{"head_dim": 64, "vocab_size": 27131, "norm": "layernorm", "norm_place": "pre", "norm_eps": 1e-05, "rope_fraction": 0.25, "init_std_o": 0.0, "weight_decay": 0.58, "grad_clip": 1.0, "warmup_steps": 502, "schedule": "wsd", "train_tokens": 950000000, "dataset": "wikipedia_en"}
Each number is 128 + 24 x the weight over its row's rms, rounded and kept within 0 to 255. Layers, rows and columns count from 0. The size above them is the row's rms in percent of the matrix's.

# layer 6 MLP up, 2560x640, rms 0.0112, rows 1811-1821, columns 0-127
size [ 40  40  50  45  46  41  38  48  42  41  51]
[[135 111 147 151 103 122 126 139 120 105 128 133  91 158 193 149 122 137 142 122  96 125 146 144 148 150 117 146 142 118 135 117 127 143 108 130 110 125 150 122 132 114 112 126 179 123 144 118 128 172 147 124 108  84  49 178 104 173 133 153  92 132 158 147 115 138 125 103 114  99 123 115 102 141  93  96 119 128 124 149 132 146 151 101 111  74 148 138 119 138 110 133 117 118  85 143  79 131 142 142 134 102 167 102 108 138 144 188 108 159 109 121 121  95 103 128 133 156 160 131 131 134 156 132 141 168 114 155]
 [127 131 106 120  98 136  98 144 136 126 135 132 155 123 178 131 156 128 129 145 105 150 115 148 136 114 136 104 101 148 162 143 154 153 121 166 168 122  92 112  98 127 133 131 126 161 158 153 142  71  99  99 157 150 144 140 183 105  76 101 125 192 116 118 162 151 108 113 119 113 122 115  62 124 112 119 127 146 147 128 121 135  92 128 191 110 124 111 116 131 138 133  50 113 138 123  68 127 102 148 149 151  74  95 134 110 123  91 146 120  93 107 116  98 143 113 119 130  81 108 130 178 111 133  90 109 144 132]
 [124 192  70 123  90 129 142 112 100  75 119 122 121 134 159 108 100 188 128 127 118  67 122 156 134 121 109 102 113 142 124 128 146 144 118 146 132 135 130 110 106 118 132 119 111  89  96 125 112 155 121  97 149 146  92 170 124 113  84 149 130 143 199 145 111 101 117 145 115 134 125 109 123 122  98  73 151 146 155 158  92  94 147 100 150 110 134 119 134 141 143 131 171 121 150 120 113 131 128 114 114 141 170 140 177 132 161 135 131 136 127 117 132 138 129 110  90 136 100 107 117 138 154 124 173 127 135 150]
 [ 99 133 124 112  73 149 143 131 102 105 139 191 128 102 116 142 134  92 145 106 143 116 138 179 137 148  83 101 157 152  88 103 118 130  93 101 108 121 137 124 124 158 115 105 138 144  99  93 122 162 110 135 117 126 135 102 115 142 144  94 138  88 155 152 110 131  99 163 137 116 111 170 112 140 120 118 166 134 111 162 131 122 139 129 128  68 136 102 106 120 129 146 120 126 147 127  89 141 118 173 113 143 123 139  54 116 108 143 153 162  97 129 113 177 133  93 175 111 121  92 121 124 144  61 146 108 106 136]
 [ 97 197 141  68 159 140 128 157 134 110  98 137  97 130 148 121 120 111 152  89 119 162 141 146 137  43 105 184 123 135 111 137 158 124 150 132 114 107 105 152 156 134 118 137 138 148 107 107 111 115 120 138 155 128  87  89 117 150 165 142  90 143  99 145  67  91  87 141 149 105 159 133 145 126 145 146 102 123 132 144 117 126 159 142 161 100 161 141  99 166 120 149 125 153 101 157 132 149  76 145 116 122 131 122 130 133 133 137 113 123 102 146 105 148 112 112  98 149 176 143 135 163 126 147 122 123 147 127]
 [119 105 122 181 133 148 147 169 117 157  94 137 134 120 135  87 151  73 155 106 183 100 120  97 123 145  69 138 136 136 154 113 108 118 105 129 179 133 157 137 123  80 113  75  70 122 146 139 110 107 119 138 148 136 118 147 100 127 114 161 106 152 146  95 140 112 150 133 109  73 138 156 110 136 122 124 139 117 117 129 110 113 105 147 114 100  91 135 153 117 117 122 155 120 111 128 121 110 161 151 126  90 137 151 140 141 109 109  89 153 155 136 127 130 140  83 124 126 171 169 141 124 133 115 113 150 123 153]
 [137 112 143  96 132 159 153 106 116 136 173 133 130  73 109 147 156 114 118 161 195 133 130  97  98 175 140 109 140 112 112 165 153 100 144 134 113 120 112 122 118 126 117 186 105 150 129 125 108 147 148 121 139 183 126  91 126  64 122 128 138 156 105 144 134 162 131 125 108 140 127 124 105 105 106 175 120  93 176 107 119 145  94  92 114 104 145 136 139 136 115 153 130 110 116  97 114 133 104 140 106 174 124 128 153 106 158  92 178 116 105 131 134 134 143 146 127  56 143 107 146 108 122 110 143  77 134  96]
 [119 112 100 142 130 159 148 131  87 106 133 171 110 110 151  73 147 121 151 137 139 120 144 128 122 129 133 132 172  86  92 132 128 103  97 147 149 139 107 161 119 126 172 147  69 154 135 100 157 146 123 137 127 129 140 103 117  73 104  62 151 143  71 107  86 127 101 174 122 135 135 162 107 153 127 145 175 105 151 151 106 142 115 135 151  81 144  99 175 124 145 148 102 114 139 130 113  86 111 111 119 135 162 167 105 119 152 141 147 136  93 148 118 156 155 112 146 155 144 115 166 134 147 110 157 115 126 146]
 [139 148 115 123 111 126 159 153 149  84 124 145 136 191 157  96 122 120 172 135  90  89 148 117 104  94 102 117 128 121 126 159 133 145  96 138 111 128 160  96 131 129 137 128 134 131 129 121 116 102 151  86 140 120 126 126 149  89 107 104  80 108 146 143 142 132 111 163 142 117 126 125 134 133  71 109 157 154 123 158 106 111 131 123 128 135  82 111  97 110 138 145 184 125 129 147 116 134 144 113 143 134  73 139 166  84 125 172 139 103 143 116 105 150 129 122 147 146 104 140 148  95 144 127 104 125 118 149]
 [103 164 118 126 143  87 113 197  91 113 112 147  91 135 119 152 104 102 123 115 163 152 165 104 104 107 132  93  90 144 138 131 112 126 149 142 153 148 128 106 125 135 117 176 124 119 108 145 110 194 153  80  98 162 163 127 165 103 114 124  95 147 122  99 126 119 101 137 169 131 160  77 126 122 101 151 117 121 112 164  78 156 155 147 145 144 127 134 130 155  85 126 193 145 131 145  94 105 155 111 149 121 124 147 175 143  84 128 110 105 142 132 141 132 115  73  80 144 174 119  85 101 144 145 128 122 119 139]
 [127 132 130 104 147 144 121 139 105 150 150 132 119 132 187  88 146 170 158 110 159 150 118 152 144 159 134 152 127 111  86 127 145 158 177 125 103 103 173 159 158 154 138 127  99 144 105 105 107 131  99 152 133 111 109  62 159  84 153  81 115 111 116 119 160 130 118 156 123  64 132 158 186 177 115  99 131 144 134 117 115 118 139 123 119 101 165 129 132 102 104 150 127 122 136 117 130 143 132 133 151  96 126 117 116 155 139  99 152 164 127 114 127 152 118 114 161 161 168  95 131 145 114 115 157 126 132 161]]